config.yaml
attn_scale: 0.125
bias: "all"
init_std_qkv: 0.0271
init_std_down: 0.00553
optimizer: "soap_variant"
lr_head: 0.00545
max_grad_norm: 0.5
decay_fraction: 0.519
decay_shape: "linear"
dataset: "wikipedia_en"
Each number is 128 + 24 x the weight over its row's rms, rounded and kept within 0 to 255. Layers, rows and columns count from 0. The size above them is the row's rms in percent of the matrix's.

# layer 9 attention value, 128x256, rms 0.221, rows 62-115, columns 128-255
size [ 85  91 111 112 106 110 114 101 104 108 109 109 112 108 115 123 105 105 107 111 102 108 114 111 105 105 109 111 113 110 107 107 108 106 113 114 104 108 107 113 109 110 106 108 111 109 111 108 107 108 111 111 108 109]
[[149 175 150 125  84 125 137 136 124 146 140 134 120 111 121 133 127 181 160 115  97 108  79 132 157 161 125  78 105 136 111  96 119 119 148 135  96 103 138 150 137 120 134 104 171 166 136 144 143 143  98 145 105 123 121 113 162 125  80 139 109 121 120 146 136 136 149 130 164 136 130 155 166 138 130 136 133 135 112  77 129 115 101 122 131 168 132 129 155 144 147 104 104 126 111 138 127 116 122 144 105  62 109 111 123 100 133 156 159 119 140 131 116 108  89 154 118 115 131 122 175 153 145 168  96 107  48 103]
 [ 94 136 118 135 150 145 162 113 187 198 133  91 162 114 130 119 155 118 131 154 159 124 113 124 100 107 109 113 117 108 153 136 114 124 130 116 101 102 104  97 115 116 145 101 116 110 126 141 120 117  78 143  78 134 135 130  99  98 140 132  89 117  91 133 114 126 100 143 134 139 145 136 103 143 109 117 111 138 147 108 179 135 139 127 162 136 114 157 136  97 119 146 116  54 100 139 150 143 127 135 129 115 155 116 138 129 124 163 122 138 148 130 145 116 110 130 112 112 137 132 136 158 126 120 172  95 148 138]
 [ 96 135 140 157 166 102  91 104  90 137 110 105 121 145  54 112 127  84 116 174 129 125 120 140 133 120 123 105 134 120 149 129  97 130 137  99 111 151 148 145 101 155  71 149 102 175 150 125 159 117 137 124 104 136 139 112  86 111 145 104 135 116 158 124 144  89 102 168 123 141 131 105 116 113 183 114 123 133 123 106 144  90 126 168 178 147 126 113  70  98 125 108 128 126 115 144 149 121 120 111 129 117 127 145 113 116 140 111 145 116 123  85 135 117 131 125 134 149 118 135 121 115 134 125 107 147 148 112]
 [134 136 141 155 123 130 191 119 128  92 124 102 109 154  82  90 138 130 168 137 113  83 162 104 160 110 157  86 151 130 149 124 103  90 108 102 156 119 119 136 133  76 102 153 109 124 137 155 108 135 136 109 115 126  51 139  76 151 121 121 114 135 117 126 139 145 167  99 148 160  93 124 106 146 120 144 123 104 127 135 158 160 100  95 118  91 144  91 117 137 164 132 163 126 112 166 114  98 181 116 135 120 117 162 145  98 122 122 113 154 124 114 120 106 147 164 116 132 137 144 112 128 150  97 152 123 191 141]
 [144 155 122 153  98 160 145 163 135  87 118 115 141 153 119 145 125 158 127 120 137 145 136 130 142 145 113 136 126 154 129 115 125 145 107 121 130  77 173 149  92  89 131 157 132 112  81 178 148 116 136 141 118 134 126 101 167 115  93 140  88 172 138  84 129 172 148 125 142 121  89 115 159 119 135  75 131 103 151 158 150 115 137 165 110 148  75 143 137 125 152  81 112 122 111 132 179 121 100 103 122 163  94 130 131 101 125 130 150 102 135  98 154 101 153 123 145 181 125 152 138 112 193 130 106  97 142 114]
 [ 93 142  76 137 139 143 136 125 179 143 114 146 134 105 148  98  65 118 139 105 112 120 115 190 142 114 108 162 139 137 144 121 111 124 132 147 120 126 137 109 132 149 124 121 167 135 117 168 136 111 176 153 157 129 101 139 124 107 101 153 100 157 154  88 146  79 123 114 100 120  66 112 139 129  95 136 177 163 140 155  70 109 168 104 152 120 150 143 126 144 128 122 152  86 165 144 115 102 121 114 116  65 143 119 188 126 109  71 173 160 129 143 123 109 116 134 106 149 131 151 140  89  98 103 122 152 150  98]
 [122 155 127 138 111 135 132 108 114 148 143 136 124 152 148  98 129 125 119 166 167 101 116 135 157 103 142 126 109 149 132 101 114 158 143 102 101  98 112 132 138 131 125 148 125 132 160 111 120  81 152 128 155 113 141 149 137 157 159 116 140 140 100 107 109 116 144 144 105 113 120 145 112 136 171 166 117 110 126 174 140 149 111  77 110 165 116 127 144 160 100  93 129 174 144 118 148 124  65  77 106 185 106 120 115 127 137 158 162 149 125 141 151 127 129 145 124 122 106 135 116  84 124  71  78 130  96 107]
 [103 135 120 109 148 144 146 124 130 114 126 138  98  94 130 155 131 164 146 129 127 122 101  94 121 144 162 135 175 134 130  96 152 116  94 131 120 150 163  93  75 123 107 164 125  95 110 168 112 129 142 137 206  93 128 111 137 120  97 130 127 106 132 165 101 101 137 122 194 162 131 144 126 102  67 101 162  88  72 111 105 146 131 150 150 120 151 122 143  97 101 162 127 132 122 149 141  97 140 111 114 134  97 152  91 125 123 153 120 126 118  82 138 140 125 207 139 138 139 148 106 151 147  97 111 134 116 121]
 [147 115 137 129 117 150 153 148 115 154 163  60 119 125 181 161 110  71  95 148 118 152 137 107 101 135 156 142  97 126 151 147 140 118 121 152 141 134 110 162  84  97 120 135 128  87 165 104 135  99 107 135 134 114 116 175 118 121  96 116 148 137 156 139 160 131 137 134 142 110 172 146  85 117 147  94 149 111 131 150  93 110 137 109 134 178  99 114 151 163 146 131 151 165  77 139 112 105 120 146 135 141 107 120 124 116 168 138 127 134 121 137 122 112 130  78 160 161  81 165 103 120 128 111  97  78 128  97]
 [106  75 152 105 120 144 137  98 110 124 153 136 147 139 110 128 152  81 159 101 155 125 110 199 131 121 154 133 120  97 100 169 104  64 154 156 125 148 153 130 107 133 132 114 148 112 128 157 128 117  96 110 100 133 139 108 127 128 167 138 109 106 113 141 109 134 149 178 140 125 110 152 112 156 155 142 105  89  90 114 122 156 159 132 147 129 151 151 131 128 142 125 166 132  76 153 131 175 155 110 130 139 139 129  85 105 136 162 132 122 124 161 152  65 126 169 137 152 162 144  77  86 144 125 105 147 139 112]
 [ 99 108 145 117 131 154 127 179 170 120 135 122 121 138  87 136 146 126 120 170 157  94 148 139 148 122 129 119 115 130 149 165  92 129 123 147 115 130 132 173 151 143 107 155 102 129 107 143  79 114 158  70 101 149 162 102 119  88 137 123 135 157 146 126 139 120 136 115 132 105 157  95  77 149 131 131 139 126 122 143 132 132 153 122 122 106 124 142 113 144  78 137  96 133 161 123  97 156 125  81 104 133 121 143 100 109  91 137 172  89 133 103  82 148 132 125 137 114 126  71 134 104 148  90 101 125 137 151]
 [155 132  97 133 113 115 117 169 146 118 129 164 134 172 130  91 156 104 111 102 176 112 107 126 140 100  91 130 116 131 148 158 134 100 159 165 111 137 167 136  90 178 116 148 142 138 155  98 158 116 125 129 170 102 137 115 138 130 105  57 114 136 145 154  77 129 160 159 100 166 136  97 138 162 144 208 167 148 130 154 100 163 109 146 119 150 103  88 121 131 119 112 121 118 165  90 176 102 135 109 101 127 128 126 123 129 124 132 152 100 143 116 123 121 121 144 150 147 126 125 113  99  88 191 136 120  79 118]
 [100 120 118 102 118 121 130 111 160 130 180 157 118 122 108 150 136 130  82 122 156 150 123 121 175 110 140 139 117 158 123  73 143 147 145 130 158 134 172 116  91 129  82 154 112 121 156 103 173 128 110 124 161 135 128 109 149 139 119 147 159 149 111 137  91 126 129 101 130 123  86 174 112 148 155 134 128 165 146 148 151 152 107 132 103 110 120 155 100 144 130 120 141  90  82 143 124 144 157 126 147 128 107 111 165 144 144 100 106 102 166  68 124 116 132 139 121 169 148 110 130 143 138 109 133 126 142 137]
 [124 105 101 152 101 125  74 133 132 149 135  90 120 129 121 121 110 123 135 104 136 133 146 124 141 158 145 137  98 131 110 114 144 145 115 138 183 105  61  77 148  84 133 152 133 102  76 133 139 131 158 142  95 119  78 115 138 145 135 124 112 145 174 110 148 127 111 154 108 140 107 132  60 124 129 123 132 111 136 133 101 170 102 135 126 114 129 163 155 132 157 114 122 129  94 127 165 120 143 127 145 152 200 129 131 145 111 109 147 170 105 139 165 156 134 126 114 145 103 141 116 137 102 134 116 123 122 119]
 [125 151 157 116 107 107 113 138 206 134 104  78 123 107 131 145 108 177 108 124 136 127 193 105 126 126 107 109 114 143 140 171 129 123 143 122 133 144 133 123 156 168 109 129 112 107 143 150  99 129 107 106 115  85 101 193 158  99 142 195 138  68 124 183 141 114 108 127 143 180 146 149  96 140 130 128 167 119 146 122 131 136 113 112 116 137  93 177 140 143 129 120 135 155  74 150 152 141 137 125 113 113 128 137 116 114 148 153  93 158 117 138 115 130 117 111 127 139 203 139 105 135 135 116 108 165 131 129]
 [108 157 139  81  91  80 145 166 117 113  65 100 141 134  91 128 137 118 141 107 131 106 174 128 148 133 147 113 128 164 123 122 138  82 126 143  96 189 102  79 126 150 151 151 137 172 142 141 152  98 107 120 152 124  92  78 111 140 107 103 133  96 142 100 124 161 132 125 171 123  89 114 144 145 111 121 105 109 145 173 180  90  69 121  99 167 122 114 137 145 125 138 140 140 104 114 141 139 157 133 133 114 115 140 126 116 104 152  98 144 120 129 144 131 159 155 129 130 129 178 141 135 161 113 140 150 118 128]
 [128 122 110  95 133 123 128 159 141 162 184 181 103  90 108 148 124  86 126 114 127 195 147 109 126 134 126 115 124 119 134  99 101 142 130  99 110 129 138 128 128  80 175 137 170 141 117 131  98 140 103 135 158 150 153 158 139 147 120 150 176  74 144 109 165 129 151 133 143 143 146 109 155 102 121 122 151 115 133 130 122  89 140 175  81  96 143 129 137 112 182 151 119 140  68  98 135 153 172 135 149 113 115 103 151 131 150 163 172 123  82 125 147 141 159 107 106 130 159 108 128 117 141 135 101  94 116  76]
 [ 83 157 172  97 147 104 140 147 186  93 153 119 127 100 124 115 126 165 107 121 116 112  99 189 135 141 133 124 125 153 136 167  95 123  97 132 130 128 126  99 125 156 133 130 179 133 129 126 139 118 100 125 183 146  75 123 153 143 114 106 110 168 120 161 145 107 132 111  89 140 146 127 135 143 121 118 112 163 122 173 162  95 136 134 136 153  99 107  89 144 140 109 158 109 121 121 149 166 161  90 126 120 133 131  97 140  92 130 126  70 144 146 117  73 147 161 132 119 156 123 144 155 125 136  88 156 116 122]
 [158  83 104 135 183 102 113 116 116 119 151  89 133 156  82 138 114 139 126 123 133 113 103 127 121 119  95 146 116 113 124  93 160 116 121 142 151  72 155 121 124  61 151 154 120 112 116 116 162 164 150 132 115 142 121 110 130 120 119 120 141 150 136 151 163 127 121 116 179 148  95 115 111 138 122 111 113 130  98 125 149 116  90 117  92 159 119 132 189 157 135 134 148 123 102 124 171  98 126 149 155 158  97 136  77 154 138 129 116 116 126 148 107 121 150 142 152 163 126 139 140 132 143  79 132 137 101 104]
 [105 148 168 131 113 156 126 100  73 150 140 152 140 102 137 125 123 136 131 129 127 141 146 124 129 118 106  89 166 107 122 117 109 109 126 168 117 119 110 150  78 149 117 146 141 171 191  82 123 149 116 134 108 165 129 127 168 156 111 130  77 143 161 144  88  96 115 118 135  72 119 124 119 118  98 158  99 121  86 111 132 100 115 133 127 118 125 125 135 136 139 161 165 121 144 125 199 149 146 122 139 109 138 103 147 152 132 101 102 118 166 126 117 111 149 107 150 120 118 155 116 140 113 109 149 104 162 110]
 [117 124 136 174 106 134  78 126 164  94 100 134 102 119 130 104 166  86 111 130 124 135 149 162 105  91 104 129 125 124 129 120 136 115 113  93  82 104 182 134 144 130 155 150 124 183 112 110 119 122  77 105 140 118 132  91 168 129 154 127  82 118 168  87 139 140 135 175 124  90 108 154 115 152 105 105 150 127  97 133 146  81 124 134 165 164 118 126 119 150 108 167 151 141 138  95 135 159 140 133 111 116 136 180 101 127 144 125 110 126 143 120 160 185 157 192 129 140 150 120 141 147 103 176 130 112 127 169]
 [128 105 119 139 101 131 136 116 117 102 158 111 119 140 105 130 135 154 173 117 172 163 126 141 127 147 130 134 159 154 149 115 152 119  92 115 114 134 211 150 168 126 166 155 110  98 142 110 147 135  93 145 157 130  96  89 154 126 149 144  97 109 127 118 151 147  66 140 131 130 117 134 132  91 127 139 183 128 112 149 123 139 135 167 110 134  82 161 137 133 135 139 120 130 137 151 134 138 154 115 162 124 102 130 146 109 183 108 141  95  77 146  82  99  83 120 137  82 138 146 118 164 100 104 150 124  92 131]
 [103 138 151 115 144 112 113 157  81 105 131 117 115 144 140 118 121 135  73 132  89 100 104 119 125 133 113  81 131 164 162  92 133 145 142 116 105 144 121 150 130  99 134 129 148 115 155  86 154 106 105 119 145 126 120 135 135 150 121 111 110  81 137 162 122  96 120 134 158 115  91 105  88 177 114 135 166 169 108 150 152  96  61 119 123 156 113 108 115  94 160 164 184 109 108 126 141 129 110 116 120 153 152 116 157 113 134 115 138 133  73 168 104 156 159 119 150 131 142 130  81 118 121 140 139 107 166 156]
 [120 151 184 151 145 137 207 128 141 142 128 158 106  92 105 122 133 125 137 126 150 150 138 139 156 132 115 148 136 117 135 125 140 180 120 101 136 133 155 118 146 130 180 122  63 132 125 148 146 110  76 123 145 108 119 124 143 119 122  96 119 135 135 112 145 127 174 122 163 165 159 106 117 139 149 101 126 167 170 124 116 132 119 144 166  93 131 140 102 123 117 112 122 148 162  98 177  86 119  94 129 102 133 110 148 132 113 151 121 140 152 148 109 119 133 135 138 158 101 115 120 158 119 121 151 107  78 127]
 [121 134 121 134 132 157 106 135 151 143 132 106 152 124 116 106 147 112 143 168 101 165 126 140 153 128 149  91 119 104 106 144 155 158 142 158  94 143 124  94  75 150 125 173 114 137 119 139  95 131 141 120 136 141 110  63  98 133 146 104 173 106  79 110 123 114 136 122 132 127 128 121 117 144 131 110 114 141 148 109  99 101 114 121 180 144  98 154 156 136 154 105 146 157 122 140 157 133  93 134 121 132 158 122 164 120 140 102 126 123 142 164 103 119 126 123 121 166 147  92 186 114 125 115 113 139 152 104]
 [144 125 139 132  92 117 165 176 125 140  78 107 112 119 117 164 138 114 164 132 109 113 112 143 168 120 144 117  75 179 132 155 114 104 126 159 104  97 164 101 121 112 127 128 124 165 130 135 135 128 118 147 178 160 102 143 129 159  98 144  96 140 160 113 158 120 117 139 134 147 151 113 168  97 101 108 135  76  90 126 131 160 119 137 181 169 116 116 127 118 139 156 107 122  96 147 129 127  91 156 121 139 116 151 115 148 143 125  97 134 134 123  84 174 174 152  63 156 163 121  58 103 138 166  75  98 119  91]
 [127 100 105 176 152 114 144 111 141 170 168 142 112 153 125 155 141  98 134 132 137 102 113 137 126 113 132 138 142 111 113  89 119 124 147 107 132 107 170 168 122 116 106 118 116 132 118 180 159 125  98  59  86 110 117 162 165 112 157 142 161  93 139 108 166  87 128 104 104 141 106 115 117 121 121 114 116 116 177 176 103 135 131 156 137 111 139 159 102 127 125 134 107 121 138 139 124  99 111 150 143 153 161  91 162 134 148 130 100 125 167 117 101 148 136 111 154 121 137 156 138 125 122  90 109 104  88 170]
 [100 153 107  96 116 135 102 107  91  67 111 114 111 120 106 116 116 159 177 138 137 102 123 171 141 144 158 145 143 138 112 172  93 171 136 102 136 122 147 102 106 162  89 166 129 104 138 119 100 100 130 118 113 160 147 174  92 138 122 121 163 142 130 121 146 122 130 111 108 123 149 120 107 146 113 149  88 113  85 138 101 100 123 187 128 124 106 133 119 144 119 118 120  90 136 133 137 127 138 123 151 138 136 132 145  94 141 146 106 125 135 120 107 113 160 114 165 125  70 148 111 140 128 178  81 125  84 137]
 [153 156 127 134 145 149 165 128 118 150  99 166 144 120 144 171  85 114 126  79 121 106  65 134 139 154 101 114 135  98 106 127 157 113 132 151 113  89 138 110 111 158 138 147 136  95 127 134 136 147 152 155 106 136 114 126 102 107 142 171 151 131 127 114 149 116  81 139 126  95  99 106 150 146 133 127 126 101 121 131 133 131 106 118 136 103 123 130 184 140  97 124 101 141 131  83 148 118 128 160 139 148 126 120 124 152 107 131  98 129 108 125 127  96 124 104 163 115 106 107  96 141 147 177 143 110 135 132]
 [128 132 129 186 122 123 120 133 132 128 131 157 183 132 122 156 119 117 120 114 114 144 112 126 133 107 112 141 140 115 166 186 126 110 142  91 116 137 111 113 103  87 118 138 129  62 124 135 154 104 138 124 139  91 109 162 122 117 165 125 123 119 159 138 151 111  93 114 133 130 125 167 191 105 130 131 126  93 134 135 128  89 109 130 164 131 141 104 137  88 112 153 116 124 139 118 161  91 155 120 112 108 116 123  91 127 130  60 110 110 121 143 143 143 121 101 152 139 103 103 114 126 112 115  91 131 121  96]
 [154 137 107 148 120 126  99 154 141 136 102 119 158 155 126 160 127 119 122 153  95 125  95 130 117  97 101 139 145 139 149 103 104  94 119 138 144 165 152 100 134  95 133 153  79 135 119 124 140 147 119 164 143 131 162 137 151 160  82 127 123 119  90 124 139 185 134 145 120  94 123 140  88 140 139 116 135 147  71 104 142 103  86 103 175  91 133 175  89 142 115 129 105 120 135 140 152 144 133 127 107 154 106 111 141 129  97 156 132 185  81 121  89  83 158 133 139 107 137 163 116 149 149 121 149 109 125 126]
 [142 104 173 127 152 116 108 129 145 153 129 157  96 144 106 101 202 127 149 140 142 110 113 136 136 123 164  92 112 134 124 163  96 159 109 122 120 129 129 139 116 127 115 134 171 122  89 123 106 157 120 139 103 120 102 164 146 142 135 132 124 120  64 161 133  96 119 142 141  94 137 122 126 172 113 104 146 113 172 128  85 120  92 147 153 100 135 154  97 145 127 123 159 135 117 153 122 112 135 162 111  90 117 130 117 137 141 131 126 104 148 117 120 140 161 156 130 129 129  99 107 100 135 125 170 151 130  96]
 [114 138 141 158 163 154 123 132 142 103 125 167  95 141 127 125 100 139 179 147 160 132 121 160 120 119 124 143 160 131 111 115 127 105 134 147 114  99 133 144 131 129 156 119 109  97 120 122  83 151 153  86 155 123 133 130 166 126 156 151 123 142 126 113 122 141 121  94 111 118 130 140 120 146 119 123 128 133 150 114 114 171 129 134 136  95 126 134 146  82 113 171 117  99 143 127 152 110 129 156 171 100  92 150 157 162 139  84 116 119 131 125 162 101 155 157 116 139 120 136 138 147  99 118 173 104  70  99]
 [181 150 136  99 104 117 107 106 117 136 133 129 172 118 121 117  65 128 184 104 113  76 117 113 101 158 118 129 150 128 144 147 140 113 102 127 116 125 147 134 183 120 129 133 172 148 141 123 167 140 169 120 131 132 102 116 160 135 151 119 157 141 111 162 110 117 145 117 116 112 117  95 119 164 131  80 144  80 116 125 115 110 141 129 129  74  69 119  78 154 123 123 171 135 151 132 136 189 122 128 137 134 123 132 144 114 133 152 132 130 117 108 148 133 116 132 146 187 139 118 125 142  72 139 107 148 135 134]
 [ 84 133 141 112 147 152 128 136 122 137 138 124 123 135 143 141 101  98 153 142 138 103  92 143 106 132 165 108 148 122 139 132  98 125 134 167 154 123 102 123 128 164 136 154 147 115 109 135 163 148 160 144 148 113 116 122  97 153 136 118 122 103 102 124 144 111 128  82  96 107 126 122 166 134 152 125 133 127 102 151 139 121 167 107 127 153  85 166 103 119 133 166 105 163 149 140 168 132 132 123 176 118 104 171 115 132 140 140  93 111 136 126 136 145 114 102 100  71 103 139 121 143  82 119 146 133 132 138]
 [ 82  85  95 149 103  94 150 109  91 156 114 126 101  82 144 118 119 135 138 162 140 104 194 121 126 101 132 133 119 111 104 123 167  75 152 144 126 146 145 178 158 162 111 113 137 148  96 127 142  88 146 100 149 154 127 124 107 102  84 123 137 151 141 159 110 146 121 109 132 150 153 138 138 109 180 114 110 123 149 134 109 102 126 148 151 144 124 140 137 165 145 116 146 139 101 105 128 110  77 108 140 113 121 113 131 130 142 138 118 152 157  99 147  98 160 128 138 130 167 117 135 117 111 148 131 135 163 105]
 [158 135 139 159 138  71 102 169 118 108 176 109 122 128 152 119 132 176 127 155 112 116 122 134 104 111 127 134 126 122 100 114  90 102 141 144 129 152 147 118 154  96 110 167 160  91 127 138 110 109 155 109 129 160 133 150 150 141 108 149 136 103 127 135 128 143 155 155 147 122 130 177 156 132 122 151 131 115 116 137 166 128 123 163 163 135 174 115 140 130 123 124 145 100 143 155 178 149 145 106  85 138 152 104 104  81 166  81 112  97 183 133 103 134 103 138 159 159 100 126 125 122  93 137 161 107 114  99]
 [151 112 148 167 130 126 107 145  95 103 101 123 120 124 128 119 101 133 140 177 133 102 132 138 177  96 121 144 138 156 137  97 145  74 141 147  98 139 121 149 103 134 166 144 147 112  68 121 111 111 177 143 111 120 101 115 142 133 142 139 114 135 134  97 125 157 138 108 125 163 106 108 116 161 105 183 108 168  91 115 125  92 152 140 100 147 157 107 109 144  91 150 153 140 142 153 113 118 121  94 132 149 103 131 131 115 160 152  79 149 108 114 134 124 125 130 164 107 133 159  91 156 149 109 118 129 107 141]
 [119 162 135 132 154  76 127  83 135 131  66 155 114 149 146 156 112 122 111 125 115  93  91  91 125 147 138 135 113 106 108 127 135 132 112  71 106 139 114 120 120 173 125 136 129  90 124 157  73 177 138 150 117  90 107 134 149 140 178 164 158 205 125 147 127 133 169  84 130 150 137 101 109 102 114  97 113 105  97 118 132 140 133 149 148 151 130 153 155 158 160  98 140  94 169 150 112 127 152 154 143 119 118 124 145 134 122 109 112 149 112 149 109 154 106 150  92 143 177 129 177 136 140 138 127 151 137 153]
 [118 110 147  94 130 116  96 160 147  92 137 159 129 126 165 105 142  93 106 142 115 145 124 107 124  98 108 106 135 169 138 105 136  86 135  91 119 104 126  84 114 143  86 126 143 109 113 102 104 112 105 135 136 107  85 104 118 145  96 133 154 124 126 139  76 145 131 170 107 137 156 118 108 100 114 139  92 121 199 103 150 170 123 138 123 163 145  81 118 115 114 136 155  73 144 120 152 162 143 138 142 137 121 128 164 117 137 159 178 137 117 128 105 150 142 120 117 160 154 167 130 164 134 102 136 108 164 113]
 [108 144 130 154 145 143 142  92 106 128 131  99 157  96 141 130 165 111 106 160 168 114 131 125 141 142 151 132  93 124 122 121 103  77 153 133 133 141 136  94 170 148 113 135 180 142 110 128 119 120 113 115 145 112 116 162 129 115  86  77 106  98 139 132 159  99 145 153 143  89 139 135 131 119 169 136 130 145 130 124 157 145 121 130 108 139 140 151 111  96 134 107 107 121 147 153 152 101 120  73 154 143 111 129 189  99 139 140  77 124 125 135 138 119  96 139  69 103 139 177 109 158 133 113 169 112 139  84]
 [155  94 123 109 129 140 125 143 177 155 169 136 109 134 137 117 111 118 109  63 116 132 104 137 100 171 160 179 147 142  65 119 135 162 176 143 109 115 102 133 110 116 159 138 157 102  75 107 111  94 109 123 135 129 105 124 176 104 113 127 151 147 118 153 151 140 160 173 113 132 107 100 159 124 160  93  90 167 123 139 116 125 130 164 153 110 101 185 112 125 129 145 127  91 120  94 130 136 126 120 162 112 101 141 128 128 117 154 110 140 156 149 113 117 137 123  92 116 107  99 161 162 114 152 113 111 126 159]
 [164 111 145 142 114 131 119 132 133 164  72 132 134 137 140 108 177 124 153 115 128 123  89 101  96 101 122 154 116 157 109  85 146  89 123 125 151  94 132 121 147 128  98 131 143 140 159 100 114 115 173 115 188  85 136 119  91 124 104 121 139  88 121 107 126 130 122 129 121 135 141 140  95 104 111 104 114  93 159 129  74 157 110 129 126 151 172 103 139 141 127 115 130 154 131 139 163 156 144 132 144 103 100 138 131 105 129 129 157 128 150 129 106  85 205 138 151 127 135 124 107 146 139 163 190 147 177 109]
 [173 143 136  82 130 140 134  81 138 154 136  86 113 112 139 143 117 111 111 130 112 106 122 119 131 136 106 114 137 151 108 121 145 168 172 125 101 102 162 162 100 108 142 111 126 132 124 116 119 172 163 120 113 133 116 118 111 111 152 128 138 100 130 121 129  90 101 155 153 117 133 163  67 125 143 106 130 151 105 147 130  89 126 173 101 153 143 167 127 136 103 122 130 138 139  93  97 136 158 158 114 162 143 149 117 138 113 117 126 139 169 107 139 121 120 145 144 100  96  96  89 107  81 130 126 129 140  87]
 [ 93 141 190 155 153 131 130 184  89  88 130 128 111 150 196  84 115 116 141 146 173 116 117 153 125 148 101 118 117 143 164 160 123  92 136 177 146 131 111 112 104 127 112 114  96 137 140 176 110 168 120 106 171 133 129 152 127 110 103 102 125 118 118 123 126 107 111 135 132 107 101 119 125 101 180 112 149 129 106 118 145 122 133 163 107 162 143 102 150 139 165 130 102 111 108 172 119 168 143 132 163 134  98 112 150 124  93 163 113 187 122 113 120 116 128 113 143 133 107 156 114 139 111 118 133 109 133 158]
 [110 111 137 110 147 132 140 164 103 131 125  72 113 128 150 139 150 136 162  96 136 130 129 107 144 115 125 154 110 140 149 138 146 115 121 128 142 119 160 161 133 159 147 148  93 149  89 122 128 111 117 118 104 152 135 127 108 150 151  71 122 166 112 120 136 122 122  86 102  94 124 151 134 148 130 113 114 163 109 140 116 126 131 102 118 117  80 105 125 121 116 142 112 152 113 148 172 110 102  92 148 123 131 106 146 131 113 117 127 105 116 139 115 143  89  80 129 106 154 107 153 126 115 133 152 127 148  98]
 [114 145 124 175 107 103 113 132 151 151 104 103  91 140 120 184 114 132 154 107 106  92 170 124 170  94  85 108 140 113 130 135 156 119 157 103 121 137 116  72 154 127 164 105 134 152 129 120 128 123 167 142 144 107  75 121 114 146 141 156 145 132 109 148 155 115 161 100 165 131 140 136 129 151 132  99 150  94  96 146 104 129 128 104 129 112 129 139 169 131 121 116 147  87 111 118 121 134 117 116 107 109 122 135 127 120 153 104 137 113 151  85 126  61  72 115  96 111 156 132 119 161 124  94 185 152 140 173]
 [152 132 116 144 136 150 137 141 126 134  91 151 137 115 160 151 122 123 136 154 125 133 110 150 137 170 140 132 107 160 118 126 109 104 106 117 127 107 123 157 134 144 173 133 164 123 140 122 145 151  76 109 134  96 158 139 129  83  76 132 125 133 139 114 111 110 135 130 114 173 139 105 155 146  86 121 110 163 159 124 103 140 133 113  75 165 130 129  92 101 103 112 113 133 116 112 129 135 116 139 141  87 128 120 139 141 138 127 135 114 110 171 132 120 110 171 179 119 145 132 136 105 172 152 167 143 179 117]
 [127 141 130 132 112 132 124 133  80  61 164 161 172 126 135 149  94  95 152 144 148 146 129  60 128 170  88 142 134  87 112 137 130 166  86 135 163 102 123  87 150 110 108 131 102 190  86 116 132 135 100 107 151 121 158  81 134 139 138 125  93 160 126 154 126 136 148 147  88 106 158 155 140 122 134 133 138 118 120 134 114 128 152 169 146 133 129 152  94 120 112  97 173 117 131 148 113  74 108 110 151 138 140 141 103 136 148 180 139 109 131 138  76 113 138 138  86 124 107 119 136 122 139 121 161 114 108  82]
 [142 136 115 131 188 119 100 178 130  91 152 122 144 104 113 176 106 117 168 123 110 119 149 140 159 135 146 138 161 123 127 171 161 130 111 132 114  75 103 133 113  93 152 137 119 121 154 132 122 157 130  89 132  73 166 175  86 113 146 141 134 170 120 132 107 116 166 159 119 128 110 129 135 125 130 114 165 153 131 110  92 117  95 138 138 131 126 156 159 122 142 144 114 138 121 105 153 123  96 107 110  91 171  84 147 148 179 127 152 103 171 149 161 136  97 108 144  91 153 140  96  94 127 167 154 116 151 152]
 [110 117 127 135 139 103 130  98 138 134 113 149 148 202 133 127 116 141 112 134 164 138 140 144 136 124 115 123 131 128 117 111 132 139 176 140 136 142  89 135 121 114 147 152 135  71 158 113  95 138  89 113 175 114 173 105 115 113 139 131  96 128 121 140  87 153 108 107  89 123 118 165 117 100 144 157 140 122 105 150 154 122 114 146 113 147 107 104 106 126 138 138 194 128 140 119 144 102  53 170 140 110 115 145 175 113 160 139 104 142 126 127 132  97 143 190 131 137 148 156 141 128 149 110 134 150 107  91]
 [148  82 121 140 104 100 110 171 146 155 164 135 103  93  97 103 139  94 152 122 166  88 124 102 149 159 168  84 100 170 152  94 118 105  84 132 120 129 122 123 116 148 138 100 126 115 147 100 137 125 130 131 122 149 148 101 123 137 103 121 157 105 152 140 115 135 105 122 133  98 145 148 156 111 174 111  77 153 153 113 126 158 139 156 129 155 105 132 132 118 144  98 130 117 139 103 131 113 116 122  99 123  76 106 101 109  87 169 102 136 119 133 128 139 133 141 151 186 138 168  97 124 125 147 145 139 119 152]
 [137  77 128 132 107 150 125 147 124 124 124 121  91 165  91 137 152 157 167 116  95 116 127 152 118 117 136 163 149 132 116 122 134 118 153 101 111 158  95  88 119 133 154 130 108  98 144 124 151 102 141 118 126 171  99 159 159  94 112 157 144 161 129 120 133  92 149 134 128 125  79 110 164  79 109 163 140 146 165 133 104 109 146 104 113 109 121 102 146 132 109 122 148 155  82 121 121 119  98 126 144 124 171 163  61 125 143 132 106 112 130 117 126 126 145 111  89 110 131 140 171 158 100 165 121 126 153 148]
 [150 100 119 155  82 104 152 119 141 163 155 150 106 161  96  95 155 122 123 172 139 145 141 141 118 143 115 136 126 100 126 177 144 108 136 145 154 122 128 145 186 196 141 110 102 107 123 142 128 103  99 138 124 152 149 147 126 126 121 114 118 143 118 123 106 148 151 136 133 119 101 133 171 114  99 131 105 117 111 117 152 147  93 146 119 128 146 119 115 100  92 161 187 107 134 141 132 139 144 173 117 130 151  95 130 136 120 103 119 113 147 158 181 133 126 114 127 112 105 144 118 122 151 141 142  90 162 124]]